Each number is 200 + 20 x the weight over the matrix's rms, rounded and kept within 0 to 999. Layers, rows and columns count from 0.

# layer 7 attention output (transposed), 768x768, rms 0.0233, rows 166-220, columns 576-639
178,193,216,196,168,180,205,198,161,173,179,204,166,205,217,181,227,182,212,207,195,213,174,206,170,184,241,216,210,185,202,187,210,226,184,213,194,190,209,205,209,170,159,204,199,184,212,180,204,174,182,229,194,226,177,169,188,202,220,197,167,256,172,193
174,208,215,241,206,169,190,169,219,180,169,220,182,205,197,193,255,187,157,164,199,188,220,180,147,207,188,222,187,204,195,195,193,207,208,220,200,206,229,178,228,216,190,192,205,190,193,180,163,172,182,219,233,205,204,206,179,202,189,226,194,205,225,199
216,229,154,257,198,223,197,201,218,206,217,175,181,201,163,196,203,225,185,202,175,163,213,233,226,205,216,200,201,183,209,176,191,182,184,194,205,160,195,179,188,178,199,245,195,197,158,213,202,171,201,237,160,220,154,216,208,231,217,186,234,182,176,186
205,176,211,130,209,191,220,157,186,190,201,178,202,179,221,208,216,182,219,192,205,186,172,192,181,175,198,185,169,172,186,202,201,192,230,208,198,177,219,208,195,208,175,214,193,193,217,195,192,189,213,179,213,180,190,230,196,187,182,199,167,241,208,176
205,187,198,238,194,194,186,210,222,209,187,180,175,209,220,187,203,201,169,239,240,143,199,192,231,180,206,193,195,204,236,235,204,250,159,179,209,218,190,190,186,197,192,203,198,176,221,210,201,176,165,204,228,162,203,239,184,189,213,182,205,174,187,206
228,217,236,189,179,224,212,205,183,239,186,206,195,200,215,166,172,165,197,224,192,163,181,206,208,187,225,228,231,207,168,208,218,189,196,189,227,206,230,197,197,229,214,224,203,169,171,220,181,196,230,219,233,200,175,172,192,144,205,178,181,167,200,192
182,207,188,167,224,204,229,213,230,192,211,195,236,165,178,197,200,211,164,208,181,201,204,213,208,221,197,230,158,235,212,228,206,153,210,236,191,240,216,186,190,216,227,204,223,225,198,215,214,177,180,234,186,179,221,235,215,210,182,211,202,196,186,223
188,161,224,213,239,197,245,230,184,166,239,227,179,204,180,210,188,194,220,211,195,187,217,163,182,204,225,221,197,202,238,190,202,230,210,192,216,201,205,211,209,217,153,171,228,220,213,236,203,169,166,197,202,217,215,195,217,205,189,189,190,219,192,206
178,176,195,188,209,214,194,219,168,155,198,196,189,226,193,208,226,203,213,177,208,234,192,200,185,198,197,194,217,213,228,199,208,186,184,201,195,197,187,184,188,171,156,232,177,224,226,216,211,211,171,232,206,178,203,214,202,182,203,212,204,222,201,195
185,194,229,218,183,193,217,177,241,185,194,191,160,219,215,203,210,215,216,216,189,245,199,181,210,207,183,183,226,179,211,220,200,172,195,177,213,202,182,193,206,218,224,255,194,205,227,212,230,185,189,189,224,208,158,192,187,175,210,169,221,176,238,244
221,184,235,189,196,193,208,161,241,186,219,238,212,201,210,190,187,197,235,188,238,221,191,186,170,226,247,173,192,203,163,209,171,155,188,145,182,179,197,227,201,213,209,179,190,204,213,222,197,160,245,186,213,234,173,185,205,178,217,218,199,198,211,213
202,207,220,207,185,171,187,208,151,206,198,218,179,188,209,196,228,222,208,230,187,195,208,199,223,166,185,188,207,218,240,203,195,200,224,182,239,200,188,218,248,164,170,173,172,207,209,194,216,239,219,192,170,182,186,223,188,184,203,193,165,233,171,184
183,183,236,222,183,199,187,181,167,213,175,186,186,218,171,172,208,229,234,228,194,205,205,213,191,207,198,137,223,168,186,217,207,168,191,177,202,220,219,185,215,203,165,244,207,245,211,186,181,183,183,138,213,200,219,213,243,179,192,182,224,239,222,189
224,205,189,191,220,231,220,224,194,177,227,186,177,209,228,225,195,239,196,198,211,142,191,182,195,181,164,254,213,211,246,192,180,201,174,188,205,179,204,211,174,197,164,194,166,187,204,181,228,169,190,187,218,202,204,201,235,185,187,198,144,228,186,226
243,204,187,176,241,200,208,215,205,211,172,214,207,188,214,209,212,200,225,247,199,178,214,223,212,186,189,222,189,237,183,223,184,173,190,230,207,166,144,191,202,217,193,181,241,211,205,194,224,177,209,177,177,212,256,221,232,202,214,197,171,207,201,191
191,177,192,191,209,212,213,174,208,196,233,248,159,157,213,202,242,201,170,186,239,196,206,227,216,178,172,226,194,171,212,221,158,185,212,187,194,202,227,172,209,190,214,207,181,187,200,235,207,177,226,237,207,179,176,218,204,207,213,180,203,212,198,255
209,193,202,204,230,199,212,189,197,223,155,206,223,202,177,170,228,183,199,238,190,216,203,186,225,197,203,188,196,190,188,233,199,215,209,224,223,251,185,216,172,179,199,170,217,167,148,184,171,204,219,189,164,173,186,191,191,206,168,169,209,183,215,207
183,204,186,201,210,215,198,222,211,191,170,201,187,207,198,219,226,188,213,208,182,194,184,189,207,210,193,180,200,215,203,211,231,203,222,159,199,190,193,169,193,167,180,195,196,224,190,192,195,226,185,198,223,228,194,180,182,192,189,227,202,186,221,191
207,167,195,170,230,197,204,227,202,224,222,200,175,201,185,207,240,196,195,181,233,198,179,222,173,207,220,219,157,229,189,219,198,199,209,207,201,210,185,160,207,229,190,209,217,180,221,161,209,196,225,203,221,218,209,198,172,229,197,207,174,183,216,201
198,235,222,193,231,179,245,185,200,230,202,227,207,208,224,217,195,179,198,209,192,224,209,217,193,224,179,183,175,188,206,184,203,193,198,210,169,181,231,228,208,242,179,189,220,192,178,239,207,225,172,186,191,201,228,206,191,186,204,210,228,216,213,221
242,186,176,197,213,175,150,222,212,228,226,169,194,237,185,245,172,205,220,195,217,191,225,199,199,240,163,169,210,172,222,194,200,197,212,219,221,174,188,193,193,171,183,230,203,212,208,159,195,219,186,209,220,157,192,204,196,217,210,153,201,218,217,191
191,180,192,208,215,222,138,235,205,155,226,156,208,227,217,177,212,222,196,168,224,186,198,226,202,195,225,197,237,216,206,167,170,179,171,161,219,225,208,200,212,200,196,191,231,177,202,195,210,196,220,187,242,164,191,215,217,220,192,208,189,211,163,224
170,175,205,174,211,212,200,203,196,182,210,201,202,218,172,222,182,186,217,227,179,179,198,215,188,225,179,143,179,198,215,225,183,173,184,206,171,193,200,208,205,185,206,158,224,216,176,207,206,190,185,202,193,203,184,176,225,248,188,193,205,207,187,175
190,175,183,190,195,232,197,198,195,234,217,212,202,213,195,193,223,199,240,168,203,195,199,162,225,201,201,201,214,204,181,218,207,211,195,191,193,208,190,199,186,175,197,222,204,209,242,209,187,190,189,221,217,218,214,229,210,196,233,169,223,195,172,185
144,209,224,210,199,184,191,197,192,191,194,204,209,213,198,187,227,182,194,177,208,187,189,198,172,196,241,222,223,200,195,212,201,227,166,145,241,194,225,208,210,197,173,208,179,191,162,184,172,178,255,230,195,221,192,168,214,173,165,164,190,209,164,221
195,189,245,211,180,183,184,197,216,195,199,247,210,180,215,202,234,183,222,194,232,189,188,219,198,184,182,170,219,206,178,164,215,207,214,181,206,166,217,204,196,192,201,217,223,188,172,205,216,176,221,190,164,193,147,169,190,198,224,169,202,211,194,192
201,194,193,183,187,205,156,183,135,198,190,208,180,231,204,223,230,179,195,197,219,206,234,198,189,218,224,211,220,208,222,186,214,196,243,215,156,163,206,209,214,145,171,188,181,200,209,197,197,205,219,183,184,218,220,187,201,200,195,207,205,258,177,201
211,186,165,205,160,196,210,198,266,229,185,190,213,201,200,195,174,227,237,252,203,174,184,202,215,223,198,216,195,177,171,187,201,186,179,217,181,158,209,213,207,198,253,168,199,221,199,181,178,193,175,191,233,270,216,198,197,202,191,222,207,157,211,184
220,180,213,157,205,182,268,187,222,187,178,205,188,214,178,208,193,213,189,221,198,191,203,210,183,223,232,185,196,206,193,216,190,200,218,192,196,187,193,174,226,161,240,208,204,221,182,161,217,185,166,176,215,188,180,226,175,192,191,192,203,177,220,187
162,223,202,207,142,202,198,237,175,230,205,171,201,191,211,236,187,207,195,171,189,178,212,194,178,176,174,209,168,206,203,232,181,221,178,233,183,206,196,174,221,220,165,184,208,189,208,191,193,182,191,194,183,180,174,194,212,206,224,193,220,210,191,189
169,189,173,209,224,212,218,211,185,175,205,197,217,174,171,193,207,194,199,185,196,199,193,182,166,215,229,231,207,185,171,210,198,191,180,203,236,244,197,224,176,218,210,197,169,233,208,220,189,225,221,211,173,209,212,188,210,200,178,160,240,193,240,192
224,223,187,194,182,202,221,171,233,185,201,174,201,154,222,179,198,230,202,186,201,198,195,223,220,210,214,227,211,231,207,199,165,179,165,199,200,177,162,212,216,205,200,215,187,152,216,216,204,171,176,183,188,182,200,179,219,205,155,223,141,179,218,173
180,188,237,171,201,226,201,196,225,180,210,221,215,232,223,144,186,178,215,224,229,210,149,221,188,227,209,231,186,203,177,193,222,180,189,153,217,164,205,218,192,206,195,241,200,206,199,237,205,228,192,191,249,179,169,258,218,169,196,220,180,185,200,172
200,193,175,200,211,191,203,235,294,221,195,157,190,231,203,198,197,202,211,160,184,172,199,189,235,202,235,216,186,188,187,207,194,178,186,176,185,214,192,169,207,236,279,163,238,189,191,226,213,211,196,196,204,183,224,180,200,234,200,210,182,91,193,181
192,184,182,187,197,178,255,194,210,213,195,184,238,212,195,190,222,195,173,201,203,163,182,227,193,189,208,203,182,196,209,202,228,183,193,204,195,204,194,211,195,202,223,172,234,219,213,223,180,222,211,196,193,203,188,233,204,204,222,170,201,171,184,182
216,237,203,248,194,218,193,197,235,221,201,172,208,219,203,177,208,166,184,194,187,174,188,217,230,186,198,190,206,211,237,192,189,205,201,211,194,202,176,194,197,211,226,206,177,190,200,213,233,192,171,155,226,206,184,211,179,193,207,212,212,169,222,239
157,192,195,153,165,200,208,154,184,206,218,182,192,191,199,200,219,204,194,215,232,213,211,186,173,172,203,214,192,169,166,207,165,204,137,247,200,205,191,184,234,241,191,244,194,204,159,194,205,148,209,245,192,223,195,207,205,187,212,247,160,199,164,203
235,182,222,189,208,150,179,197,212,240,198,184,210,190,180,236,223,206,221,205,208,206,245,202,174,219,211,194,191,179,182,185,201,211,187,208,221,183,211,183,171,192,208,217,197,204,215,178,201,220,250,190,212,177,195,209,217,211,182,151,197,180,196,174
198,197,213,154,196,178,192,194,164,206,179,211,212,224,187,254,207,243,210,186,185,215,222,172,162,194,212,196,196,161,165,214,213,190,190,213,177,203,207,167,190,217,220,215,212,185,201,175,202,165,205,214,234,145,229,207,219,220,190,203,198,194,242,186
222,170,189,205,187,217,191,209,162,221,189,208,215,233,198,228,214,205,195,237,204,169,205,181,216,181,171,216,229,192,187,152,199,201,232,200,180,176,223,223,192,168,152,241,206,242,198,196,210,200,218,229,196,205,173,212,200,173,153,161,186,257,172,195
249,174,250,201,221,174,221,197,217,186,192,211,213,213,197,182,193,210,221,183,155,195,183,188,205,207,221,208,206,186,184,187,190,184,171,212,236,202,210,215,199,229,208,215,216,186,210,196,216,165,185,186,204,205,206,179,211,194,202,195,157,181,189,170
162,221,190,160,170,161,238,160,238,194,230,201,156,200,237,198,223,221,215,183,228,186,196,193,213,202,200,202,188,221,207,196,178,237,221,212,214,173,222,219,219,217,212,194,192,190,211,219,181,186,223,197,199,209,210,195,219,178,204,199,204,158,184,208
161,207,207,192,195,222,175,179,187,188,235,212,203,167,191,177,173,214,206,181,206,229,190,171,244,215,176,188,198,175,170,212,216,211,187,153,185,219,199,216,145,210,205,189,197,224,171,189,175,189,206,249,214,222,186,174,187,215,198,164,265,218,189,218
199,204,187,203,192,243,181,225,193,210,206,171,198,212,212,187,222,183,187,183,175,174,173,187,193,221,250,148,175,193,194,215,182,230,241,226,168,198,223,199,178,211,179,183,217,187,199,179,206,210,199,191,207,230,249,210,179,175,203,206,220,206,219,202
191,216,178,181,207,175,199,224,208,200,198,172,218,200,207,160,202,173,176,189,187,195,206,208,215,215,232,214,211,205,198,219,208,170,200,176,210,205,206,207,183,205,230,214,143,224,265,187,201,206,212,201,231,172,198,180,222,215,214,188,215,212,224,186
192,207,199,180,208,222,207,186,224,177,196,252,219,196,214,196,167,181,199,233,197,188,214,207,215,204,225,181,188,180,158,228,216,211,223,248,243,196,147,213,208,195,234,223,225,167,173,219,201,215,227,192,203,251,224,201,197,194,195,211,201,154,228,213
173,213,193,212,173,203,225,194,223,243,187,224,178,203,182,149,211,180,239,200,220,228,211,206,212,234,226,201,227,203,223,209,219,187,198,207,219,184,203,183,216,183,198,218,208,215,206,208,195,202,198,152,170,228,217,207,188,180,222,197,202,180,198,193
184,220,138,189,261,208,206,189,189,150,187,162,184,162,205,214,212,247,180,216,185,210,211,207,208,165,183,210,194,212,201,190,162,175,189,214,174,186,176,217,203,196,172,196,202,223,184,196,206,176,215,218,196,199,184,198,204,185,189,200,180,237,205,198
186,201,203,185,184,190,176,206,210,181,129,158,188,186,199,209,186,194,175,229,213,195,174,231,235,167,183,206,197,202,176,209,182,188,200,240,163,219,193,188,181,196,197,175,210,164,195,185,167,205,186,225,200,186,201,189,224,221,185,186,167,233,209,191
206,218,186,169,212,175,199,212,204,177,193,190,216,180,215,203,229,222,202,227,176,207,234,212,172,200,185,224,189,187,199,202,195,218,200,171,213,218,221,230,188,203,189,200,218,202,183,202,170,217,200,190,187,236,194,157,180,208,162,195,201,234,209,229
194,194,206,224,223,249,207,188,188,250,206,165,214,224,148,193,186,213,222,206,200,202,184,182,197,254,190,172,199,213,215,207,192,210,205,206,209,237,217,186,195,205,185,206,193,211,173,208,190,207,212,257,191,195,234,182,212,172,163,185,266,211,233,160
179,201,220,213,178,233,189,245,172,183,202,252,202,179,192,195,187,174,207,144,203,158,190,215,197,159,192,170,191,195,149,188,196,202,195,218,203,154,182,181,185,179,182,194,207,181,194,199,167,203,198,224,206,168,196,190,224,190,204,202,166,190,199,152
180,209,189,229,201,214,207,175,201,191,211,199,172,167,205,157,199,183,184,164,162,250,197,204,200,215,192,222,244,216,190,214,187,198,208,188,209,203,180,213,221,221,163,222,199,206,202,173,232,194,190,199,200,177,199,201,213,174,200,228,173,233,221,174
232,197,178,188,227,229,224,208,212,196,205,209,171,188,230,224,176,183,215,229,223,212,210,224,205,205,199,197,187,189,203,192,204,192,184,209,182,142,222,186,218,220,163,184,185,177,200,181,192,195,213,175,199,224,244,181,178,198,218,189,179,234,204,194
176,203,217,147,199,238,210,155,156,182,176,236,216,194,223,176,184,217,214,212,202,222,171,155,200,181,224,194,205,187,172,204,195,232,198,165,225,170,206,227,191,203,200,197,199,193,206,201,185,163,215,210,203,188,191,191,178,211,196,207,189,230,214,195
# layer 7 attention value, 768x768, rms 0.0273, rows 167-220, columns 576-639
175,211,203,180,190,227,169,251,224,234,186,180,207,176,229,198,222,217,248,183,176,221,201,210,220,199,186,196,200,182,239,168,206,244,224,202,186,144,224,206,179,192,207,234,190,189,192,237,266,201,210,195,170,185,189,226,202,200,208,197,224,198,193,232
154,229,221,175,209,183,217,179,207,191,220,195,175,211,206,194,162,215,200,174,231,227,171,171,155,207,171,217,186,225,181,189,179,199,211,197,202,227,182,201,184,177,216,156,198,201,203,190,240,217,189,234,197,202,246,183,218,191,218,188,200,207,206,221
171,217,224,200,179,215,221,201,195,190,207,247,165,231,216,184,214,192,205,190,187,192,188,193,195,229,185,186,206,211,259,204,193,166,188,176,244,212,227,194,210,179,208,200,215,169,202,173,170,194,170,214,170,189,205,223,220,195,190,195,180,215,199,211
212,181,204,210,217,204,210,211,213,222,189,213,211,165,198,194,204,219,177,176,204,219,234,197,138,218,194,205,232,197,185,184,212,167,206,210,219,211,234,209,218,216,212,163,221,200,199,225,229,199,193,208,188,187,223,209,213,187,207,199,230,185,237,145
194,198,212,216,217,176,220,202,205,176,216,206,179,194,194,262,203,217,182,191,220,207,194,219,184,241,202,179,222,198,183,191,216,220,173,231,163,201,218,154,208,180,234,203,179,237,232,179,164,197,210,222,165,171,221,182,201,178,187,192,207,205,189,207
184,216,229,217,207,225,181,164,208,164,229,198,208,188,191,226,219,188,221,181,211,170,199,161,216,181,162,174,252,216,195,219,207,203,211,215,161,197,224,200,163,218,200,157,209,238,171,203,214,206,174,203,229,207,202,198,221,179,204,192,207,180,195,208
208,180,199,177,211,220,192,166,185,181,138,225,242,184,187,207,203,246,191,228,186,183,210,227,188,224,185,195,149,180,171,199,193,178,202,160,196,179,225,189,204,182,192,194,237,200,226,184,207,194,203,194,206,202,175,210,171,168,188,203,237,218,192,216
208,239,216,220,184,191,222,164,213,207,235,193,206,218,233,201,197,205,212,207,180,200,258,199,203,186,179,210,211,181,174,217,180,176,188,143,198,233,219,202,197,162,185,198,213,188,155,207,218,186,220,194,230,184,225,207,232,238,176,189,215,205,181,201
233,203,195,217,207,210,156,207,225,233,180,186,185,203,189,175,195,234,186,168,233,214,215,225,212,247,206,190,182,199,158,211,210,252,199,249,218,187,202,173,199,168,226,181,214,196,229,198,175,202,215,205,181,212,245,190,194,203,181,220,200,181,195,184
152,223,204,225,186,189,198,211,202,187,170,193,171,203,239,192,217,195,196,205,190,199,205,222,233,222,195,202,202,164,196,203,229,209,159,249,217,242,207,160,207,203,199,207,208,149,247,191,152,201,172,196,209,199,179,179,183,155,208,208,166,188,218,205
191,186,169,188,195,213,217,223,170,197,189,204,217,209,206,192,209,189,170,188,200,212,188,203,192,219,205,223,197,177,195,182,213,195,208,185,202,201,158,203,158,244,172,222,198,205,192,201,201,168,197,214,173,208,196,192,196,201,199,212,237,185,198,199
194,182,185,200,192,208,190,191,188,200,200,229,179,253,212,227,185,178,186,187,198,196,196,185,196,199,188,218,186,206,180,204,175,205,199,204,211,171,229,212,183,206,204,170,202,162,252,218,190,209,190,192,181,212,257,185,203,173,180,244,149,191,206,204
209,192,196,198,174,196,179,181,203,147,175,211,207,217,187,191,205,217,188,200,192,193,229,197,194,198,205,219,170,215,181,202,239,189,247,198,198,192,209,213,207,225,172,161,226,196,184,219,178,189,181,222,241,193,233,196,215,174,212,212,211,201,191,180
215,171,215,180,189,201,185,184,213,209,230,201,211,210,145,182,154,206,156,162,184,183,174,194,190,207,200,216,192,166,240,195,181,207,199,171,180,228,207,191,182,211,191,206,192,241,132,215,179,193,214,198,207,193,189,203,217,168,171,210,198,182,216,217
221,206,189,209,231,205,208,176,207,198,177,192,209,207,197,203,197,184,210,214,210,214,187,203,182,252,184,201,218,228,235,215,199,215,218,196,180,220,206,183,176,178,188,169,194,206,218,174,204,187,203,178,217,211,216,223,163,160,206,189,223,205,165,167
231,177,223,211,186,201,189,213,196,208,227,186,201,171,191,220,205,219,195,175,194,191,207,199,223,184,205,205,162,214,203,210,226,214,212,172,219,197,179,180,194,175,210,199,192,215,173,185,234,202,195,193,231,209,194,207,231,204,191,215,208,197,204,195
201,194,212,211,217,191,170,205,204,180,231,181,206,186,173,201,164,187,190,204,203,236,191,188,200,224,211,209,171,214,210,220,185,197,187,195,202,204,157,223,159,222,200,211,211,177,229,234,200,210,235,205,176,183,197,180,222,217,172,213,204,217,207,195
200,185,183,212,199,227,213,202,199,194,243,201,196,209,190,222,229,232,205,160,202,185,176,221,209,183,215,215,187,177,216,206,188,219,230,179,175,178,247,205,196,211,188,185,204,177,221,181,149,222,212,189,175,169,193,221,168,207,176,193,201,209,196,161
220,216,193,191,157,159,190,221,207,182,205,202,175,210,187,246,231,166,197,173,214,209,170,176,222,210,242,193,249,194,241,213,211,184,194,224,214,227,209,205,208,180,179,179,183,204,201,205,249,191,246,237,212,183,142,193,187,188,199,195,188,182,160,188
180,245,206,202,220,220,192,216,199,168,164,201,229,206,207,164,178,205,226,206,220,169,178,206,173,204,205,249,210,216,193,205,196,171,187,222,194,192,223,226,212,183,207,192,198,188,196,194,233,207,210,210,202,194,225,210,217,198,212,200,209,207,182,168
188,149,214,181,218,218,191,181,204,190,230,189,189,228,200,180,215,200,221,222,193,189,201,192,199,206,204,218,216,196,219,207,215,202,178,163,199,214,171,206,189,195,197,172,203,195,201,204,199,163,183,217,167,193,217,207,194,200,230,190,189,207,212,197
199,201,201,202,209,203,211,199,193,196,186,184,244,185,209,234,207,185,221,231,197,207,169,215,198,200,164,199,213,189,215,234,191,200,216,194,196,207,162,187,209,187,209,215,200,180,200,176,210,188,221,184,184,223,207,213,180,218,207,221,185,201,213,208
178,178,183,193,202,179,201,190,200,185,190,203,164,206,208,201,173,181,183,211,218,166,190,223,211,190,197,204,190,172,182,176,175,162,199,224,204,219,198,185,181,224,176,200,188,178,186,219,192,192,205,208,134,205,190,177,200,204,223,222,175,199,230,188
225,208,195,200,212,198,213,173,210,211,181,201,198,221,173,201,214,190,204,239,215,203,234,200,191,182,233,201,164,191,197,209,229,174,220,174,212,204,203,171,206,188,219,235,220,203,176,187,215,188,182,196,175,193,230,188,210,203,203,173,193,219,210,223
153,177,211,192,187,212,205,233,181,186,165,220,181,199,225,218,182,214,211,182,212,219,157,211,185,227,253,238,206,193,217,192,197,200,182,222,193,215,190,200,196,190,203,241,196,219,246,185,211,187,196,174,229,160,218,204,236,199,189,227,176,221,212,233
167,218,203,209,200,205,235,237,186,205,225,201,210,195,217,162,195,215,210,234,188,184,189,178,199,167,205,235,176,233,199,212,189,176,195,182,214,207,214,208,208,221,203,195,206,183,193,227,226,187,195,188,202,186,198,212,232,194,193,188,201,200,171,213
224,184,191,190,228,238,210,238,205,226,205,191,214,174,216,200,206,175,175,177,262,224,186,210,177,170,209,201,162,197,203,199,173,213,211,216,218,202,190,201,204,192,206,206,228,155,201,196,217,196,207,206,202,196,178,220,177,182,219,202,193,210,216,190
202,193,176,184,202,190,175,190,200,191,228,201,188,172,219,213,224,194,201,207,224,169,202,242,208,193,210,213,178,153,194,200,219,222,245,250,206,203,198,154,184,191,220,193,222,211,219,201,185,227,188,189,180,205,208,202,180,211,215,202,193,230,193,210
220,225,216,188,206,206,212,185,229,174,186,204,212,162,201,192,203,210,247,206,206,221,170,203,207,194,198,245,227,163,200,202,188,199,193,199,198,186,173,176,212,207,203,209,183,213,239,196,211,210,223,172,216,203,212,236,181,186,175,196,217,198,207,188
227,222,204,191,199,161,229,187,203,228,237,189,242,202,201,221,228,189,197,198,231,210,224,211,242,196,183,209,187,141,187,225,193,185,188,210,197,203,195,235,154,193,180,211,206,192,226,200,230,186,201,199,194,190,180,196,251,208,228,218,163,188,155,224
197,193,216,203,196,218,150,176,218,208,207,198,178,225,221,195,190,187,196,221,204,206,177,172,192,172,208,199,205,195,201,240,178,162,148,205,194,203,228,201,180,206,218,178,198,223,199,220,181,183,204,163,214,149,202,197,222,191,194,181,218,177,189,185
202,213,199,226,223,221,188,202,213,159,232,188,183,187,257,233,220,190,233,192,189,160,203,215,186,215,215,190,209,184,173,230,198,203,178,212,189,249,238,151,193,181,181,199,216,211,183,191,191,204,208,183,166,207,233,173,188,186,228,243,186,199,230,187
184,193,211,192,213,239,201,187,219,179,199,196,194,204,203,195,188,184,201,233,203,206,201,197,197,219,201,206,187,181,212,212,181,232,198,203,195,203,201,222,215,210,211,217,192,164,253,210,180,200,197,192,227,187,197,205,175,219,208,187,212,193,173,215
191,185,215,163,166,204,172,176,202,151,177,211,208,242,229,202,212,166,240,193,227,179,157,216,200,218,195,207,206,144,207,183,214,200,242,228,210,219,195,197,241,176,201,221,207,177,227,198,254,181,178,191,196,198,210,178,175,223,210,207,184,181,193,177
191,227,206,179,186,171,201,200,229,208,192,201,236,196,199,199,213,226,203,169,196,212,210,212,170,221,239,197,205,185,173,186,214,208,182,202,206,190,198,200,215,187,211,210,203,179,227,232,213,224,240,193,182,195,180,174,183,195,170,200,208,188,215,196
215,178,242,222,210,205,181,227,194,189,223,210,217,210,186,188,168,230,205,209,219,201,210,206,223,210,149,187,178,218,226,218,201,189,209,165,199,214,203,202,210,185,219,228,225,199,202,176,158,208,210,192,201,208,178,199,175,207,225,194,234,186,254,211
156,214,176,211,199,230,210,222,194,193,211,201,187,200,208,228,196,221,198,177,187,204,199,199,216,203,161,174,236,204,191,201,183,195,189,226,234,184,232,200,216,210,208,159,207,206,198,194,218,234,210,195,243,190,214,190,227,227,172,224,193,177,227,182
174,201,213,195,206,197,190,211,206,211,209,208,203,208,235,214,177,211,180,209,220,228,220,233,186,180,173,218,185,223,234,180,179,196,187,229,199,186,215,188,174,221,192,161,178,195,185,189,172,201,218,189,212,242,203,198,221,185,200,184,197,180,183,203
201,236,207,191,185,215,212,210,163,159,215,196,195,223,213,157,216,220,204,224,227,195,218,187,165,213,190,205,179,216,197,223,189,177,167,198,225,200,221,218,238,224,186,192,201,192,211,189,209,195,198,200,240,178,203,198,209,193,174,186,204,206,216,196
159,223,222,244,230,209,202,210,229,195,178,190,186,193,246,186,210,212,204,182,196,194,220,192,161,190,195,199,226,194,199,224,180,199,173,201,218,210,154,171,189,185,215,179,221,177,205,218,193,162,192,204,197,194,215,189,208,198,225,180,196,187,186,223
178,212,203,214,230,218,201,219,198,200,215,201,220,189,197,177,224,179,210,164,181,224,203,209,205,215,197,181,199,200,204,219,197,207,190,176,215,214,168,202,194,193,194,200,206,152,154,202,231,179,173,186,200,231,211,241,166,228,198,170,213,200,220,214
248,207,185,193,220,184,212,175,181,192,195,172,193,223,206,188,213,177,208,212,188,222,197,170,215,207,201,160,225,191,171,184,220,214,194,216,145,212,189,182,225,170,165,187,227,185,176,217,197,225,191,172,241,188,199,214,197,241,242,241,195,248,224,197
190,189,195,163,224,179,254,207,195,216,212,233,207,189,184,201,181,170,186,198,217,201,217,187,175,196,213,203,193,196,243,154,199,183,193,180,192,225,212,195,181,215,185,200,191,210,197,185,212,205,237,216,181,178,157,191,141,205,186,237,181,230,194,211
196,202,197,206,166,184,217,172,229,197,200,198,214,186,218,198,184,211,209,170,203,183,210,229,198,206,202,225,196,187,191,206,206,198,202,208,189,213,174,210,195,198,224,165,209,221,155,188,211,207,190,182,194,179,211,192,227,219,181,175,170,199,192,225
212,172,227,215,229,192,194,220,181,186,229,216,235,219,216,187,177,205,184,202,224,210,220,206,192,179,186,196,225,231,157,174,209,186,203,222,171,226,183,210,208,203,197,205,177,232,194,218,226,177,215,167,196,190,190,213,208,242,197,184,196,204,181,184
216,229,186,209,208,198,182,201,201,198,192,186,222,165,176,230,235,185,201,179,211,218,191,211,201,219,204,230,164,153,172,215,207,230,187,198,209,228,192,195,191,200,207,224,218,193,208,203,233,169,204,209,196,207,209,183,226,206,193,187,195,163,212,185
211,188,209,192,214,187,211,193,216,226,220,213,219,245,176,203,184,186,218,190,155,185,193,213,197,205,192,179,197,220,207,198,186,193,197,165,209,184,233,173,237,153,194,202,195,202,156,207,165,194,196,217,200,201,203,202,168,209,211,202,199,206,172,223
203,236,201,187,192,231,217,179,190,193,239,178,191,228,186,198,212,195,191,198,228,235,189,199,186,261,188,181,181,220,188,204,166,202,172,210,204,187,204,201,161,182,207,217,208,191,198,185,219,195,183,202,237,164,225,227,204,197,187,185,197,194,218,182
202,173,208,170,205,186,219,186,178,226,182,200,208,199,191,199,183,132,204,207,178,191,159,181,210,193,216,187,206,192,210,188,210,222,197,191,204,216,211,211,220,184,213,198,220,200,204,196,218,197,202,192,171,235,151,219,246,187,219,212,194,193,174,195
209,230,183,192,210,182,220,197,201,190,165,238,211,209,207,208,193,193,180,241,178,180,228,216,205,207,207,240,193,143,195,184,172,150,198,173,232,175,218,209,219,193,213,168,189,188,165,188,193,190,194,210,203,226,171,227,212,202,211,180,215,193,179,231
194,197,204,184,197,194,232,206,188,210,219,202,208,244,231,225,180,218,197,223,195,234,205,212,179,209,210,196,200,217,207,214,196,163,199,195,186,187,168,182,196,167,194,222,214,182,193,170,210,174,232,239,197,195,208,194,168,187,188,198,196,211,208,193
196,195,209,201,205,241,197,180,202,233,208,189,201,224,186,204,190,198,211,177,204,194,259,202,207,169,205,206,183,183,208,199,160,199,189,212,212,204,234,244,215,185,204,199,217,237,167,204,214,201,153,208,178,229,200,170,190,171,202,199,190,189,173,215
152,221,211,222,207,179,201,233,221,181,222,221,191,212,208,162,226,209,165,192,170,199,189,198,185,201,217,224,213,196,175,192,194,176,232,185,210,236,187,169,184,209,160,186,177,186,181,191,194,204,219,217,197,180,174,211,214,189,200,194,190,222,186,198
234,204,193,212,197,175,201,213,193,210,236,168,214,161,209,208,236,217,201,193,200,172,230,215,195,176,212,192,189,193,235,204,173,182,168,221,195,210,205,141,191,204,215,212,195,218,208,193,227,180,178,173,194,230,201,241,207,200,214,203,214,219,185,220